Part of a small language model's weights: learned positions.
Each number is 500 + 50 x the weight over its row's rms, rounded and kept within 0 to 999. Layers, rows and columns count from 0. Numbers have three digits each. The size before them is the row's rms in percent of the matrix's.

# layer 5 MLP down (transposed), 384x96, rms 0.106, rows 335-349, columns 0-95
078:495538472465531429482508536448545530527509560464387580451590471546531634635486493506500426545454471508523478588492526502485386517544426538587513487480484550486453494487531476563552439559625469450457611506487499418465478493388410507517500494502499449482549462522464483531503550488482489518
099:569485540456471494489463494569441466392537506499416422576588491479468464354466596489496502531535580458498429453455503474567653529561510568500506507531502511494526486520460425577406521526470551450514524534504537534497571486489462550539431478583465517404484442542455472589487478476521502504
103:514409549439440474479514584515457425495490579516559466574503514545424495528530495524517548489485475575497608528506437496482588557504552415470579493505456484438543540482539446449526530511501485515428461475600409516517481567494462544499511388445562501456502399435507506434595469514399473599
111:540452491581555360428471539506498422421470514414429485479597534570439510437541549517575525494525461484449526401487511522460558500507552414542556499493410464518570490544554498497445464491534540560412577615489489527481522532481426573500455485464458515420457522423551542557501497526523506548
094:494489480489459532555419485543514530435504490400413464425587563557560516476514589571461480526549497502573466624521601511548500485434537560574478541502447523452493448480493420463403531467598448430482424530526462485519535501472505460454571439463412468574507490535551524532510481385515497529
103:507517573568506510485505579402523501481576513374504565473548508521553491479433529490514438575414554472458372495441465463500611545431459536564515493510502461521524434532548547452488438385510457516516539508465503533415493488442455484557491421606481517528508509632507486496479522553476478581
088:481472520419544570530510532563490528604511458416491456491509507410535448521482493400529488557560533509527454509515511440426495567426504479529529492501472442549503580391556447468497534577606516585508367519550521537465446488525523576507518493496456547473551453558478483359510438475598482513
090:524470465593426423502444469496516408562543448488462508567462544588531499536558505438520488524562545466462474429405479517481469527515499472511465497490504449476464530472508564484528441467518531449579376552478414561603501518519426549531635442452434498551527471550531497568564484407592493542
104:541510486498414462475432494468605548568529508502500476506422482446544424445458532522462449438435470426395602443481515465564459511515464521462502541503581575485403479429547509556477504578491550441560462547463563527491435487491579584490484494589478640479579521542510492459525518474437546534
096:570504542453493580444497487503522472595482533469592474498457451497492496561590507466573532516486587433517424631620462508483504427477418515530462516525487445540406500377492483584539565444492482470461478472545557474472444462449528530463491489488469510466507420531428524538599516531431590521
056:535448503525512538450532523450551433451550472507487541461518543453565524505519539492512451467525469500463503524600487530489478491451518534519479539470503471569367527479476476512494423458490487508562472529500461459513438534475414283510523499445534428450500506515515606467618507625401564546
096:560555562450400592545500501462431420504427518489537403504496491481508548546481482525464531568469529473516464461505564490572511519552469535473539549505500400497600532454551500567446534487485581491496552476565411480450430444578419512472446343558545528525537460489497516525494571477418423533
092:522560425441495521519469517458438551477490462469472401520530536489519500559474524448497559522443433495478481509517529391560544436456516455519485507537575553482463472457494529396541393557621495473600580526546510472599462524534547507518526431495418431528385531550521494490573520562531390542
116:510479487408511439500480422439526549510660475430502535516496466511396478556451509514481523464455464486446487488475539516470498539544534611389532476503494598515444519478485551568443375473544540553444573544552549396498463561561551548523440473495465514552454460567478488558506538574553474487
097:480463481549440448451500570510418469428550561440541566555509508571498465577603439463417524571449533429546484364542482481643472480502538486493479565518535479511460558482530590566408470447527543479498543504524541506452485468488387471547483559538511457515496402486548498495493550484472418512
# layer 5 MLP up, 384x96, rms 0.124, rows 336-349, columns 0-95
099:436428527540389446468493496499559385469588576469544552552469457513525527520593511540454573505420523498488487505543471519445518466536470559587495458397498480444548415583451466517616555479482544440472541522502466460476477574520538514550496552539527569459390516509568565473499445442548501563
103:446505449480511411526448499461480422506416498510469493470532460487581575491532482494512465520460555508555568529472521481419491523470601528496477496657487437526539526543646583467475462484470426514458402513621596542465526578417473548511554525473567502490572530497495497458457498498458433463
110:433444512462537429471480553390509504496519536508518532536473533458473510499408517401347423532448555466423499540461492580432563516493499426507484469450504484487574465483565588523484565476494421422597398546524556464465466507430552570469528536529480570509523493571568494519533465433562482504
103:525560486464458492446452522528509586555412531502512525610457521521488519481452500608544529505509488454539525538440574536425506524486435493518344464588453452511610445447494541569561516476521385405468474453537446504453548484489484532437539478493560519509482522439557566410473501441424536534
104:552557578459538466522492536515504525517480597544412474500467475478484498575414475469527549573437452488442444561492509512383444511500498479516533423403560407432608477480568554497457508498465572531510463494562416429472588509532409514522540487538537621467486505534496547447451409444528512488
097:572446414501469560482546582497517560562459568452506471519497459455545437517546469519427416439425481445486541461466443551482562564547610400519435473515530557605448495488545526473502461547530402497504475561566469440542446438538569514542388498480513556557553475434541463493483477402494499504
087:568551517414504577465508516408528477493478438435528474557528515416494512459463483499493406506524495452517464497564512514471563584525412544420425447464414549572558535555525595585517435477351520513529439492545476505510525463469540484551502520565544539448602579513572449518545570496496486538
108:550531571502523415446478495504557527559563538552469443514472516449537487481530492488515386465423565371552475546485452505453536482458468474426444476474536487534465514500543460582537497596479500584412517508421594486503485483380509543595490510535517622439526551534465485562405474487446488552
105:584506534531557666466507514466558497552410570596549558610438497520476434485519441527440504540423506522457458528460594445401539517425586479461449494455471445515500517508436538513456491506575445451498427435517470451507529555473474529537533568532496556474474505455512529449537417565485552517
072:470498455485477477484487590448420542475457495504433466474514424485474497526506474594514452471402523520405533466429552531509481490479429460483516620493550520517562454494478500520531456484559483465462516470487524480502545552445482529480468502539564521561452529512471216523469449481536481528
093:379424568528471420437534462602518516482549561496524464573461454486491483419461514501455409616520524493574459533470418481467452426493525526476443462511523578485444436480503515495493536456432450475400467432530554497509545565540503459490521568474500540504553584483568562499511499605470512384
096:551430504546450403525569493558468523591460493467533534566459437465548503471590432524485350461481575460577509515507516473475536587455451578403539490484540463535449461577550421494485510565438513523441416467453512494539477483465564508468434586500507521570529535428513493572409535483527520542
110:528534629407419485429466529515523439438484579464519505535542408446482508506480437527435563549446524507535539424555452480438569452594518523438485469552573481447507456521449480542525524430493545576464518486511612425511500535499466499518531598461513463560477524580436524471523519549635504535
097:500487461436534572379520583504451489515475555505520422483582412471448540549485451449525444577552508523494553462550496441529457406549510495410463540512578566545501515556559458460476516357466568498495446420560516403538502438497505543490524551458546476502495556489462491487482508530380593519